{
  "n_kv_head": 5,
  "rope_base": 10000.0,
  "qk_norm": true,
  "init_std_qkv": 0.0446,
  "init_std_down": 0.0638,
  "optimizer": "muon_hyperball",
  "lr": 0.00954,
  "final_lr_fraction": 0.05,
  "train_tokens": 271100000
}
Each number is 128 + 24 x the weight over its row's rms, rounded and kept within 0 to 255. Layers, rows and columns count from 0. Numbers have three digits each. The size before them is the row's rms in percent of the matrix's.

# layer 14 attention query, 160x160, rms 0.0447, rows 0-54, columns 0-79
102:111088141124117174199174133072127140154130157093094138137159122175141182167119130154162113110116111099113092099129102121097160133157099163132143093108135141152148134163144123139118115122108155130159129164129136115140138161126151103152075135
088:122125202170141142155140143136129182154137128093078088141089117133074113126117114106092136131116131143132113102142161144169141118073102091128137117123124125125117110119169089131154096164121126133137109073095132126126141166124140120126112100
083:118091107140125147146149124155103132132160149139051169113123113137153101130125159158115125153127128142133176151157154156104162108131141147116095127143091142139149140139093098086127106163144127132136098122161122106117139139135151150116132116
085:125147117145126090162156130131124151149103140100168175164140172147136148163150105104141122126096146134185150142112108131142093166163109156131133131158179138099113102127092135132090108131132124139127145146153132166170121119120134117127094098
074:149169110112119157139159127153094135147068150121105124168132147139108137090136132166110159205134119167114124079082124111167112142181145131155119146087168150115112082098106173109143110103123126145149142144126156147148121118126151138168119105
092:097095080129149177080151114119141158096153117163144147111127126137123114111117147090125148126158119127120159144167163160111173098131126142097097112117122160135185135105150092108114143131161155132118142134110125115094134164161123106108136150
099:128116100116135118114126134144150126098124128132111146134127148140076158150129151142105157120152163089153109168119137142142152167116085147094140136115153055107117149131129116112141132162090164128144114134125073147133133128115117097115134148
101:129138179124151140119118097134124136157137135086133114093128144089134091155139147081115159100162135079123166122154081120138098158090092117105101169154132165103109155163147131172108137085132145131155136131142090138183141131079106151152144145
103:139101134116150153132133120122131156077135103164113118112159134123165102100149146124154145122146120084126118114128146165150096112124166132150104133107105173130156095154130131097111111110139132111147163125141104103100154121116108091109147184
082:135146163118099105104103102135122100130097134131133088151099168138108157096171128095142118097122100120108106148148113095099150135148130169130125136153125130110109128126100137144126116111146082174084109076133130133162139132123136133131115139
110:139195120111116090152098157120133127169100128103163108155097170106154153142124129113123101126118106183177153161107096088106135162153096138149106179118146082122112150119096088199115145142114097137121120098123123127132130121127163182160105144
080:142130159116141113116120136150149124148064135155126146195179153123147139165148127176128135103141112097149123116148101111123119121116159147150108137134148129105107076084133120120117153149094137147101148104106148158184119139130169065124121066
078:103133121105120138112142139097146137084161109134113075137155118135153071097104110088163120134113134131097107120163180115139139137132140128113129144137122122099163173120156138104097139069130141127137140132117171187125155162160093111126116188
086:133114156120112116131108099076106135131115108142109076140105108138098126177136094101128186131122197136072117144171123108116146100150156150125106122178119128128147174118092122126115137084139102124127110136110156149112123144162119123096113163
109:127084149124123083151146115147129118150111112122112129087167105114102120136147106125168140139119159121102120145109049090106135141128139133129091159100132095105138135144161131151179084157132112116131139160164122110126079102140139109149121119
104:133109160134156076131096129112131125145159100148139173107135128086170128145117116124143158159146117140151148095131116131143132110161140189105142168120140178104179158099109129104149089091146116118111138034111153164108135140093114131112162091
094:148131139097128133134126113154125083146113171135115111089142108116144108123134096091056129144153145171137130179145166151135136155112110122118139152073122139162102141154124131146096072131094128146109109141106153142137145070113173173164142139
106:110148125154129145100153116144161128133106116137130164140148129129113102149102140111139176126160150123153113165178132160115112110151126148139142127108174114110165146067169128117116136121112188124147120130123137112087155099132121082119141107
101:146101126161146107091107154139125136136129102157104157136136113143172116135128113110092145153152121148110126105123098166117083125153166146104077133101117151132161137110165131148080117114198114106124127127123117132101150156140121143102117138
104:158124117131153111136132116159134145170153125123126088157114138123138146121094116123162123126137090128169164110088106134090166110094126126123116179144124119137136145093105132116132105109105144121118118133133159127144095138094134052151111155
108:140116085146132112107108130131158174093140102134118091085128109135125199123077092148156135117123150110116131163196118138131137126153180134159157131157115173124113097139144135138137135166154126145157152133135164135101177104123083128096099138
100:150139088092135118138138150141113146152127128104140131089181141122111114099154114088129161170109099147099126107160116120161135143123111148153104120130094109101070095075100108078097087142124137091163099127128113130124119156145134128139117105
112:156120111169093117098140098107119135129161110159157146102102142086109140160196122120095097137170112152133085139150091154122094121117093135116114096138086131119109117126144146160103110119136143139155092156102156137149131102148139161131145149
097:144088136167120110155150151145142149117116137128094148125148170131067148163098097138126120132118118136125185121092115115127138151088092123148118130126159153140140148130101147148127127131129141084150129138126082124136142144126123146173162118
108:126157129158162135154152135159136138120131143161122163129133167133140122117149139124157140129143150096137126111097146178112069074154101087133118130122125115137119150108145156110121092162165125128175105135162126103101105128130088120132132073
109:139116114112126131118166141103156127150099103157103147178180110159132139154151149085087152126174091134127101120115131102133106142144153086105131143190100133088154100126081067112125136119129112115118136099106115114076143125108136144146126166
097:149118162120137133127076106156106087109129099129111101105111088165138111160128155120082128134104118140152128133156129134157123119126154132137153095128104119116115172136102081083112148158104132150094134116148128172117099160123167101155128127
107:106123132100136121078158090134116135114107121122169110118110138099122184189112137126138137117170179115119127127129138104105130153072106106163147182131119111132090126136091147109130120155132112112141147144140165109132105123154090129135099129
096:147149081093130135175123126107148135118091117092140155127105107164123138156107077123087086162119086119112110150135109137137155152107105143124094131176168113127139088142092152144132161124136112146106174134131200141111122104115142131145144060
106:136125155104099173130112127107100089111136130107159116163130132113121113140131122111150150125107085145128139146173143196140151113120157083111127141127147168140126051170140126099171158149096120123119132130137120134104144161094147116118102143
085:172139111084107090081129089123150163140115174129148108102180119110095150108067171139139106118089142123135149156127144094123158133114095141128109172112119161130108095158130155159107145141125134138145150136122103119151119129134155171127089149
101:151125129120109095130110099150109093170123115129095127144146146110153151159095145128098138113090091083108169121124130103118076131102119118127076121108164068090107092136113145099146135093115123107171153153121166083129099104163103135120122136
103:144139150136142144116144114125147142153119174152150134145123145096106141109101111133122132133131161123121140132120151152121127155110153131149128111124135178159119121136109166124141149126125149157133155083133179135124106126170122133127172081
090:043132133076163142151156134141121152115119133133127137135124140204158132092152131123134106131105170128110116165125142120164082091086110138133126118152128144114139119103168085127094129095147126143144129162192109123125157136125130088157129134
106:112077134141188118105110122090136103139166113126121133106157089120102145066132097129141135108144148095119116107073136184125139123160148142124113134124130131141172094100099134095131148146162134140156109133184120136115089142137117151104163126
078:096095085125128168109131150188142119125123117115140128076138101120124151161135130144105126134127120139120076096170085108162127154190105134106140163161093140131127139111144121134137087128113121145106144152136072145080122095138096153135130087
094:174125089103103121118141137123104123142121113104158122152117177107078119098113112149114141113125178135153114170125119134104130147126114128128113119112050137126099112162106163101099161133152131115058138157108107136108097158105100137172114157
113:120151119149131175130107119084138131127163096151122130143110109126138137109112116142107143132156152118152148125163166179134124127168145131115135177168099151125157160118125146120148076086149126101128112108136138147094154193145106148114165156
098:149145115159147126110092128157143159113114177163138131129150126101120139129142153173164171139167145107130107149102104134092136146130063074115154107126150097126113136107173133159118070146143144090186103122132086104154167144118122111119095147
099:146134140125127122099156102112170127098133124126110142101100128138140084127140134125143109099148144100103140127137135179113129119189127143131091100114115152099157163119181112132095162112132134122102138107128184121103139135085094112088128084
109:102111148141135161172141138084149115132106155142111154139150151141113118115112144114123170093141116114152116129084131132136192118173162120161112116117132115143150086131150146119123150187147146111131140100143108158079147144112146139124130134
106:144147153103130160184139129102148162120144104156124155120169119152122109066118113095154105130141137126120095104117152168130149140110135162101165112142114118113127089124144055074141123171141114115158130133114135107112120120088136120147122130
096:168135107141107122155187107141119114109146146140095159115112116122097128164129109089123129138091133139098147122118140105164119149109097118103112097106132124092114168130122080121126097146063108152198103127154133110099110106164119122106100177
085:164111141147142114118110126140100111127103155128199064082103149138102158181164097165129107129147130134131115091067101090143139105117109090104098124107149086125140099132131111122134163150111125146131088108118141111128094096134139116153138113
097:126113151134127101145151141159104092189101104118139137130144147152105135142174113150165122105109071127144120147131109122154126101104110138171133108110160116124120087135107170111110150144074158144117118163139136113166130101143101122196078113
081:152119181128165110147110131125094150176094137140152129144149159189132125146149125129150104119122044090135162098145100106138126092144141138146163149141106135100130088139126084098121129142080133104137136122141126109139140088098156142167110118
109:151112124120162177124130110118131167129144161157105107125151156146162125152107148137145115124136144090097144093130129134143122100133113117107059144177145138135137128128147154111170164083176063129102104143159148161122152154139141109162100130
103:124080110148162172110092113084151118112104147164115177139137153112139083150119145100137139151125140137122139093118124157133148093124153112145139202115094114109099154142114104091148143146107111107120117129147139141137140140081118088134117107
105:099123134097140148210156123130145141114114145123117104139129107129142137112123124134118123092105129108139108158104124141103135175104092123101135127132146104167065086140067095162140120118135131138101149183118153100165103090141164100159105164
102:124082126123160139157156149109119100139148102140159129157098105166125130102128131117104129131163109122155113131114144160140100062121124134111112150136110159136172127138175126122138116135137117128086108126111119136107114164095096115126134088
094:148169108119146172129105120139126145113146132128166095128132167145108122096123164142139105117105143113143150093123122075118106100166158120123135147135105152140123166148171149107158141135132176111136070131121176153115167135084110116130108134
108:117141124147146095142100153125094121166106129114160070129086175169161152127133150126141106120111078169119124163152080131100095135126144120122114106116134146138073104088131111130131144172130148131132139137117117135145126153083091155126118106
103:115113121154094135125084135095172113123165158127101165107078157113140131140151111153142153124125143108106118143124129172165113170144157131099170136142103161115153100126145203178075121132110132122079147176120182141125124116122116135079131198
096:117120118150130153141122132093207146112127110118129161137148146151132115101143060094096096139095139133124124129118094161099141079135134119069123107154101114114167102150115148094122158084128118103102090122140144131128124154141147153121125105
101:107141111108102132099135107143121159095145111113100128072168113141140117170172121119133172153160085124086094165085123123178161129108141132150096123116107173143109116123146106096141104123129177126164122117124132148142131153147126129120163114
# layer 14 attention key, 160x160, rms 0.0448, rows 0-53, columns 0-79
100:175137120109126126120094129148133096144141107106136140123133153131141114162086144129144146107177083097118064115197113103145113097117148184150155129135159127129106130095149150127125078146115075123102113160104113108170099170127144119130134134
097:134148144113160088113106131110152159097108165142105147115158112084131104133135120139113169130181131101116118130161127133147060075128158148118109152094111097135165147144107190159099085137099152134137138125168146127116149089134142140145094148
077:110134105143082139117082099159110122116134100068149124156171115145121149077155087133154095168096136125126150138118130165144168157127138131134129138119128142107086139138125139113144123091165090093111098118154142138124105103156099111126145100
084:158151159147151120133133089104149087115174091121146091126108115152129098100120101128152143065113099107133132166110098134092114136126103174158112149131133092149106157194133134145097112155109123152097118143150135120124095127110142152126136117
078:116128146110116106100187149111139134099162136138120124133154162139133143120144112142128139105162114115131146150150143136105117105110125123067127085121108164180145172111136074129101078166127152149098122142143116106161119139156164104141115120
093:117157093094157149100143147101131102128140147144110129158144125135129119111134082156104143119162098127147173115094116169107130118117157124093112108115136167146145144106160107141097112148182132151069140156140136156133145142116137077104087129
108:107161138119119128140095080126162146114119139102109082109097140155110120091128152158082087141106117127177165152129129172130135127113121124130127102157122104092133154079133098113135137144092172141078120138109130149151122131115106115082163105
117:113140141135108129081134126128102121151124108126112118098162169102109107073110173141103175107136114145140192153096106150135132161165134141095163129151108125140118154162093098145126147130163166125135128164116168143096116151135118115168118121
084:123074113139087151160161141090123133110116134119154112151086129168133147148132127102146103163112135155105149135100148149140138131076136094136170136093120122154116128091123131124108114087114162119132144125112129149100147146137145097141142157
097:096078124122119119158126135126130165131138173104130143164087068179069126147120137145128134113111122141132127088150144130118141151127114104119126131117136135125149137156118138083152119102133158081154078133094112142104116151165127133140118162
087:127070185113127143113142081137174098155085119124099138140124143120119111181089137138142166112119083139120091182101158112110127132116147110131140136147084120159124120095128144076099138084096129097122091106119149136162132121147147127160099108
086:116162173185104145128120088140135151137150141121122122101119179103106135121095160106159140130109125158146129117153149116127119161158127114155147119138088142160141174104086126075129115132106121119126073138161144118105106128072123136148127115
076:128128132113113107142116126131112150099161111160141116129124097144114125140112080150118134104126135178138118084110167143114138101147137079138102082101150123135124157104133114122142135139159135121097121123147109108103146130162165142057169094
065:145144120114087139104179119135116162120153105180117091088112120117123128130095087191142144097124115143167110072122121092120163110112156120112088147101148150149105120114127160104139140088130114119112118102078094134110125136159145137107152112
102:099138130103064122129093158143168165113132088130109119157140141127133108116136138122131129147117167124180135169138080121137080087132114093113119140135152093075104120138171133159082107178114133107155146128146160103176105149116146149118167139
111:208145125118136123090114136112124134122196110112176128143100157152123135137121126107115098143086121119144120096164137128133063137122095144142156127105154126095156120132145099118097122143127119110145116112127143132106126139106074148128139102
106:138088134111118136117146156107126134173118159148129129097115149162113088116106041135133167140141116121154126142139144106113118149096107131132113129106140156145138120115145148151071102189096129152096131138171164114091112121140138148141124129
109:098148148154124107113113105123174098143102139111081144183153127151133118138123148159156087185159111147135119150179111147177127124116116104109119100146139113130103156131140075125151156076106116148174092112113125110116113135125129143158155156
099:112158100159095154108102166163136150122117089126075152094127136087138097142159135116113112082097171145131125173144125162139094142142125162088077156116118105077150150134129144157114112102097110100132136094136112139134137107099136117151140068
104:150123133121136096127118119156155139166111160138140117119136118120125113120105143106110114117126126173161140102106137121118124115171145146114080143156126127155111131127083134105150181114143149101117102147117094115159133135116105103174116108
110:112144132128113133140121119113116099091145149135137146140177113145121142144119068165145120149139147101125149112156117129101093153151159145130107126152107126136141130076088133144070106113113164119138092139178128152139172064122129140118118133
104:149136135133115112129124069129102094139130156054116104110165137100147122146155146133083151115130116098126145106092120093171137095118095158140108105138131158117135148091138137128114106127111169115112146151150083130144117101103132151165076133
116:112154150144125180108137110087087151114146171169156134155105099139094119121131119114146098124128147130159098121120152137128111088138122158159153098151089144135151131117146064130112120090133154095152123098108087121118115112160091160180127150
103:123158125114162123153158142137121131116131151160110134116140141171101109154146155143153108083120107098128136135133136164142167113122133129116145107101109141127115076111118097131125133156118147117130161123126108164121122137130129176157175154
116:149140096134156109151121127148122124075125163153141133128145129133125135136142107134173121156147138119116110138112147174154125097113167130097170142127103158148130130091150147143130137149141144129110123122192133086138104162131069152087098076
108:174110135162139130138154153155141132128147138172144134147164129123121113118085129116105129171124149130154111158120134104107141142143132147119134103152126128122134122101077120088062088152124130134162111119107173114131133129144148102134145091
102:149152130125142135106146109134129113110173126149139142088119140148110154166126133145110129140107105159102142126110108153125116109152152126145143159097157165135083179144136078154141131149096110115085152095131104148113161116131124111120113147
116:140139121129130102129097106141101129138108083120069102115130086102109098158140141156087145110160128136088117095138129150157100104118120150139114158161131121187092120117112118106113137122107108126108138148114121105137164145141092130113104099
118:110134152136137160138143184133122117076118094097147144131139126119153132178139099149135142129112117169131148141136181137151144123126103120120138130140131138136118188112098119124134126092173109139120124099110105142149110148110135122112151116
106:086116113167113149133126137136151082102101117148115114146117082073120132123119123120134120151127138121172165129136122113141180119086129127135148094121108107154145119105136132115144168134094103071119136122129109108137159148108152143129150095
108:132144106173107155135081127106127110135158171100127144128120145146099120098137158147111113124054144139150093104162135114152097161130133076151106168115118160125116121144142131070113128146137114124147108129143122116141121158116166081142120118
101:106148162121121138127136129147120100173157146109095159128141124130137130105092123150147055083122106119140157146096129121132107170142127173138157130131141101097157100116105163135127143117088140142144119091123144059119155108128146121117146089
103:133135115078099132126178128113152114136122103112168068134130104126156109121133171136127153146125121146090151129085097162094125152151140148110125111144105099127136164120134129192106098091106083151118141130098097152116102112085111128144115151
103:162146117162105146141107134115134135098114131138133149138129105117132121115116193129152152155104132119164140100122142147095173088086144114144155117147072106098184138135131159091141088143090107143101154103096148127131150130129145114109134133
093:097177162134124154155150131122093124122143132110108115157145115168141081135123134112133110167081127083111130140133119140135106096120119076081159103132125101129130107067146113172171112109171114130099090133139130151119132128109120126126086112
092:121135178142135136097132120139127093179178083134138097140103114158086108082142127116117137158152150134128127103135103129097134102156162149143104170115111123141106120140139108125143141126091134138109155111120108095168134132089142099129097119
082:112149066156092138111103100100109100120133167123150124107067136106149142126102099139106155124120117159096127143113105063114098125124133157114123165148134117125131095141112132151125136127121119145144134132144134141131151102107115155163095133
092:162174151156129144095165119158125170115174138111122124126137147111107138156144104137168117118169127089137156138165145123138084143131122152139130137146104113115137090089122131100167126085122128130102111115087153156137132177154091134117136093
105:129195147137154131113095116119135116120136149134129126120165107137143121087137192157175119127102141121159134112122104165106095099122095154091132109138113128111148156133166067128123106185128134141124147120134107102145132129095124082126115148
102:123138142127151137137153131113171085087129128097116147110130130140136131143100091128116053143115144156114139107154100166117129204123128124115081105097168125097116161149140150116164136114126136099112137135128132115137158132111088118096141080
101:147117114124150118134099106150125130125123135109156148182137149163134140146108124168115142127174149099111111159122079156165125154146101123089138119119103125124120116159158193149099101103136120121077153066162155104117147148139158110127118142
109:139099113162132100120125133142125161150136162096140119155092128124161098131150124152169127138101127130138122138133153058136155124095171147152139100124114130179128121102114145158136127140128115090174101103128106106153127109140111153169090179
092:087113134139158135105125163127140154128129086138131150103150113138138189109132155143105118140153158156152090142102130078099127183095114132125107140126148129227082125117154129114143156137147166090144122142163107113092108088151092135082144161
113:145106162100144163110084105179116110147125112091130132135125162113125123158085121125158141105112118127099109153118118148090116142116131124121161131144126137125113140118133121091125103136142097120138097115101132135135067109172159137142143119
080:121150128135078107115130141144109091127157154109157144141093129119108156094139130132093141182127096121136127118143100110127139100115101098120138146143102108094131083158130120140119120113134147096120161117107157093187115116114108128130089121
073:142121114142098103100151133165128126153125168168183096116149172133132158129137147138133143137138115115105111122154095076140121140129095101169137117121128122149081072113090103124127073151084157130109172138142133173127146108108138194176094129
107:142112098108172164128093131145105162120155119116107106101166167115157139160111137187165138133162090127118158140152129181130118133142134125094169136169154131110142131126139168097123102118170109145123111115155127154112149146177127129094105140
108:177117088140152098125117160129185145083124106173142128130135110101168143132132147109155130104120150149172105140117110178136129106151137137075137159113136122124094166140154161115106138147139096099131115123089160138137166150103116109119127115
100:124112127089138136172167137124107166153110146087126102130068115085122146091088107125130152100140115152193127169151130166118148185151128130128116105124145122145092095140084126129127114133119150138079155113113128103167105119108162127086136115
100:149181118121139144151139152129104152141149107129101130142060122107136157160127139121132140145114134123170122154142118140116125130126158151086132114099094136095155130150138119113126132167149120151131102116110155137144087150093100167150111107
111:134132129121138145133087132152109145148151105121153116089124153122145151114114095136156084109083104134104112129144117082100089122175124095154101139091150157153114105136139155069181145108139113082126090148148142129109147127129115117089139123
101:081122121124117174134113111133121096128165110120124154164106130127147124093132152124123120118092115141174132168120122119106114155152119114102134109111108179114129109109072092131121133133121178084096151149123155139114111126134145165131130120
095:101138142125089140134117130126107147169115148153130169132112112105157184108121084131160122128142184120147137135148167095113129174168092156174064116125111150123132107113133167152092160076147144109132130127143143155144125103148105147116136159
101:137132134161123157063084084093184112115127096137137117114108161109143103124170136121140119170142145137156172070131154135130160106132113121146139145103076106131144146096119124135142106092126119099111103121158132082135133181115129137120136146
# layer 14 attention value, 160x160, rms 0.0448, rows 0-31, columns 0-79
102:110139105118137118125132154184101120105138131130158127150081150092134115130170120119124195109098130092126097123126164108121105119115153109132108147157087131104136128118156154144112095143117130137154087113132139098142146098087117134105114142
101:132144107150101145114088130110114144103150114135102139110106171107144176132164134102153088142135135129133160148100175140124153112109113127188146171129163139112119155132107143095132136093096148156131117094107082158116108155113128054167119093
107:107136095152128166086089087165087136103118144069141117115127183135119084132107115125105128116149127144135122134159138111113096118103147115147140080124160058120137126113114149132139140109108162129131132139149114097094132136106129097117120128
113:102152144185107143112141112136171080086118168107158105119121136159140135128136129119108173058104134121133090110079082103127143148176067129183134122138122115138138130133141133145149114110126145111110107147131127108127101113148115128109159090
104:134078138099106112101100119143146077102110118136120122059115086164105113139083132124133179160142091136104111148104132128145128133079095112076188136122138105168135093120102125155156157116148141150135118111119152146165114088091128110155128146
102:121138071121125152108134109102174120128102133120179093131142128111099102148101140101118126133105091125085128162155146156153135105104118148109066109112164127143127103167160096126102129148115162139138131100126096101147181136120093123121113124
106:159114112163192138119112113117101143152113130115127105096117149166120176133097111098098103142124131116098086105139081173141131130131156079129126142106149121141130147121131137097122137124095117153106143139120117131158152129118150159115131124
112:170125158205116137156125132084134091090105100143108103099113140118097131099125168134101123122140086152116104140134161125152127118207201125127128118105126107135120117132111101130170115123150077146134129116137119139069124095137123139155104111
103:136085125084109153114114087127126102140130166130129114120132118121131069095158122151121054112125144122088156104104114158173135146139169059128126128135140117139145139118100106097127139110110126112091104109123134115128142126126146156120104131
111:102144109113099114140148121172134118161115147123118137102128166126126152110093109117080085127137169146118097093128158130173065107194100090131175121123132139139129125111125112147119159140066146125145129148154110121148130147108111123109143102
096:134061121088117147113150120139101115092096117147149156145100099128169107129072168151118123165095086086126087096119136156163141158139135145114151128165144195088121126095148131106076125128128089123131116139129070102148133131133100147111153104
107:134123147157105138167119127146096112126104103104169140096125204135133081102108134133141117122113132169151169115137085142141125111096156170112110175144170138127149150089135135085151122155141130173109099162136119110123152106112145176152150164
109:125102140150068119118143119076124063134135102098105129125124102130079126111081121128101084167115149076164139086073160117128114131135125143114135157151118127073130131149148113155153101148129117115100204108122102138090124115121125103107132123
109:103114080136115062114164123088086160120139119107113139116145131154124172167104152155152120122115129105168099168121155121151112116130083104133149172094123134120145124136172100146119123101175093128116103127161151069097143133145126114094147140
104:162104121142160115133105103113118097155144201104138136100133126178125138103141163109159161132088075128153144159136148142169139121131129104176110150133111115115130113085119134130127129075083088129136127150105120113120156126129143129097105116
102:120128131093114112125130126188152139136196109130162128166119158125115165132102148122110131142174159170118144127116137140146163124177161131157141118110130173180125105103121143133130115139169117133149112170126156155172086119141161152099130149
109:078148120140106153115149096144124140123098158120140128119107128130174164119138124148184153144079118112111149092123143116155108121102124102079109117149074097075113117118120153134108126111133176147105109094104109139159119129124128126093217142
111:113096149104115111142125129120131104142116122165110156171094101134161145156176146157135095123140110105152126108084146123129105088108126143147109117157144127154116138099143125129110137157095097070117104165183132136156155100103145157105144115
102:156117126111149153120129124094098138120112107107115107101141121102146125088126151135120122136140113105094142118136114120103098120124119113091078113180117160125140135102087141124116127143158153112173138127163174143123121158119146119158155099
103:138129161113105094176134175135130139127128158082111112105088103093121091118087131151144135130151128160148166110140102107136103133113132179095127109105128131131119096138142137131103158137154171168102148119093153143127137131067144097119110142
112:077101131116146115127139162138161142106122115157176146100095104159117138092073157108139104096172076124149153137102116107142099099175114130159090123118138174151088146136071156142135135088137167142120133114140146110144169126112127110125104126
114:166131126147136168149158160119149111135124148142130139133125135151123144113150104111170093117106117133098109109130112092155078128125074133155155145120169119127135138117125077155168134135159180101171113155110141128105178178107134087098135173
110:111140104113113112118140125128091128149146152136122146164150117088086155088109107114150159173146117175139106124117177130131106197158114116129138170144143157132110090097109133128128088138141077137117160147133075135112136152084096152107166148
115:135134127116092130196076124074089110094116113136158120110132172120180099119125119120156102132143135126165086130172122145115077149162117141136110137114153136131138144130131136111106145158149162100177137092083168140114103147142104153117115101
100:116144158099161125188117117124122128122145134168121143139100139140138126153185150092094138140117166083129113145110150119144159145139139111131117132161158154143101135177112124126152168116129115119153133103108121092121118148135135129116123139
105:090155141098138109121150160177126125130113132100183127068111130138126125129144115186139132147142121182142105127120172133109150142154110105124149137101144138116127143153134090110089121142125144086075141154144159179113129115130120100123122105
110:161140124156096101141127163116136077111184126125165141109118096137126135113148115124142118126096130115092120140119139148162137085142106120086176126171174140127083173116124134135121156152091131136138117157123124137103088164102140129131140100
113:109160129198123123121099104131137162140139106124122092142089126143120126149134128130125104149118143132144153070083109153163121142100095109126091066103138107147089124083175120147109140102131142120146089135127127089107086122151145116100112137
104:146122115152145168125140127122127173162077136138104117123090093113121103164123119083137130082090119130164144119145157164114141133089145123139160122114098098136141133157052123131144145148131125152177094140148162157143095149102090094134121155
112:127099094176129126141110105163136078146121164123138133156127188116154099077146114176136125086151161129156139113109146152117152144129079113116135149114153144149119106098114120135118139123138112134149123092103157157161119115131136109161148151
105:143080102107158133138062156126124171125124115116123099147156155125112132153154115137121149109114119129113168104151143113179149121153125144147106133136167159109130116139115104157096138100131135119139104128135120104118105168155183134097123100
107:165114082151125036137110182146131134120093111143131110172134124131082118130182134122132149096133127124147146094149109171140118130133150119128159140106108111150116143129112121111105134112065165114122118098097090162121151141127122108146118153
# layer 14 attention output (transposed), 160x160, rms 0.0554, rows 0-31, columns 0-79
108:138117150162163124142144147117129134143137166159108133127125087145143121110116135125140114163154113089164102078091145166105125113144105142134138102105100177153144140070120120155116177145130115117137108111148126121145127121127085148113126130
097:070114145089078144134135118128114169094119131130092127117140127132068144141097140134134136087147146126148146129139110129127144118152135178093088115175101118121108135149142148133129135099117119095172144124116144101096127148193136158136115091
104:144142113112138110111113117123100163144157104128138094103116121116146119145096108114099094125094112152182128121046112172090115152142119124100122124148171163141122120126158120135132051129141138147119143112099119153105151115116090092093078127
113:126108113093127128145139103155112155153117141110091087087115105156153138118102121143125155114094124115057116098146131128098111139082137092145125102123115166151129143118097112125119139154127149155152169115170093117150155142139123112117146126
112:125139102134134167125131146127120124091147096168176129173133135067114166110139138150117113155113151134097098126137135157109106095162109123152188075126124138125127153137162121113106116136092124174121124112132151085119134120144138099133115110
107:151107124104158088109105136094077093119121165180146132095102119105103140102120130129132083112135119124099125065126142098129134114147082115147187093122098143165135091116172118124116122121130125105135126128139169113120144153127087143117151146
104:109137130153150129110185125098144163171109152117147135113148163149091105130098125154115125127163144119117144122125133142098144150174163183117148162117117131139111137130103079109071159151108165123138118125128149158162134120133100139096150138
103:118141168118120163126145082154117094092164126086142145130119164127134122131090139140136142152135120135119152093107138144099116170125119111101151135187165138140089100153088119099156149155155144155119116129119135139160107175128142163131098154
102:133194192090152116119147144076122125133162164114158095117121103103133171155130124143125166123132115116117176145108136123166122169127103122137119094113112122122127150134104118133126157159106127114113159161153113148141134166120127096116116124
100:119136138160124121138138137109103162142128141139173140079111114134150089119119092139113134122172113093118131104124128078117155117112157131128077105109104104104154142098128129124094073106147150125057145142105119103124103119094157125122090148
100:161125159100139118138086105105150133113123167129131115134126122123134134150148124142139195161126119127094141136120135092106127075161124110129119123115112135098146146151137146187146154139102127121107123080132159129172129158096130105062110160
116:148101142141126152111139168108161110118146130107137109131141097147078135134136092117124132155131111136177134157096105122138189150145146118124124162088110125096130105153125070103162101089153140156132105094120163179108109138096137130099146098
112:149157108099136157104119168095148132121123105153125162140115061157137125125110164120108144172150120160141108148140149080143118146097140127097102160109150138169090131124121099144125120133143118169157136150128118099145126140113142153092119106
110:122137117109128112161131106094129118160117112158142148115155106083111143095096142136079125139129162094122122140141098142126085132155145131118150153120158113134119121139086161134151147156119162106113147101064136145160114158107163136126081138
098:135150150132120166132128092146126199163113149125094135154129125122106124169129133104081120116149143128137129164120180148098119148134106193104145157147115106139097110096121163129138106175127153101099112097109144116115130106179105089137144127
105:126127138160146149127094125123157152126133133129063201130099135148137129083110137137143101087128151143128111117144115112119146131122094095114153131150126098137132115116185081092109131121116143094109168117136120138136090092138135130160152109
110:157134104080133143129098102109123150149099117093124121104087135100099122150129126139091134094113136145089104121106108143142171118150122153126165202085117158151104153137117149117111147172169110117107129149102114134118179115123111112151111159
108:150147166140136151146133097142102125108119165135157138149140133132151054102115085092123137159128123120119111162173096120118137130096167129143134149112099130165127123151167086137144139099161112119146148158119119097130123162103153135066098156
106:110096147105113138119109157152141146127104155098151059102125126103128125177153125144175130166120115112152114137120115132140141151173107109147160167142141123100093090144135108111148134124133146115136092128135122103099144107154114166107105158
102:186142083148128166093108089144106136136117140129132131178163137129089130142126113111135136111154147109129115115116125136110100126134130093105157117155143127152091144152087106188140169107168146130154144109111105110098156092109120143123182072
108:133159108155129172133138099162093129130113105155143121137128142143105120148121120102171118087107145105130075105128143127151106144133127171145128155089120142123132132145165121144131118147095154167093124142113115123101125171057116144103159165
121:137146149138136113159136089140117187131163115113147077135112153082111108128146147144108103086139070179155152171094155080126169156152118061097128084131137152118134090140130126131149072156105143124150150150121122133119100131138132110113106112
107:111132065177124131140130157104107168123121139110132069143145082138117073141093134154109117123108116151127135126138175125141117087132109107095138128071142151109164139119152114107103119178134130123137165105107155139141090096172127119136124126
113:148137155149202120075091104149099112171108131139126148150109138105119131151138129169117129129133116174131174107114107144106127134132140119138126120156134139121183128138114130092145106159094116118125151129112135113134106155157115141074144149
103:122089120094102160147116138136142111101126086110096164110142162116129100157173112140146103127135122142122112094145152093135099140087144136114107155126139131118115155147082128127138115139114136149170122061130128129131117175106120101119145172
100:147148084141171099156091140124105154089148130118153134109189174140131113142135143089158074124106152102123120088122124169111151148132157160162129132138117125127120126128110081128129113155093098130138162107102104123163129161133121099122142111
114:111095141094134150138116098136157143147129178116160117102148085136108113115155147151120125119165074137139133123128074099125130136119088132167111174117164126109124110134135156107135132160136083160116114098141153103107148130150109095113108145
107:182081113096112123171134112114115109178131132118131172138139160129133121162118160143132114089100050115127141120162096134125100133114171149200122135130117110139169102171120116094129122107156116104126148151159128163165136081117117118134088107
110:112088105121126133140160138129149088148140106091128108119088116090143112168146115135154125093185118163111105137131119122115151137116125121143080125121090079133114115086144157159082108118150127143134132097119176128160158111122121143129126102
114:120162158142129128156102126147127131099114139116110138132129106127111152178109142163164123160124109129120103169145104122139120121145165090123119117146107107129149140101131097090096115106151189119178106144098146147115158092135117093135149159
101:112160118105106115094154125126096082097141146107138152151116128100126091149121126115136106122126128124130111140102066117113087160134118150168133121145133153090156165142162161100162134117153095124134144113079070184091117117150087117098137114
112:131115119142126137111124116106123124087151171063163124116142175179107117135067121123135084144130142105130138147121148105145122135106108161136079085187110113085128137138155123155120124149144100175135097120118145128142147093146165110170172102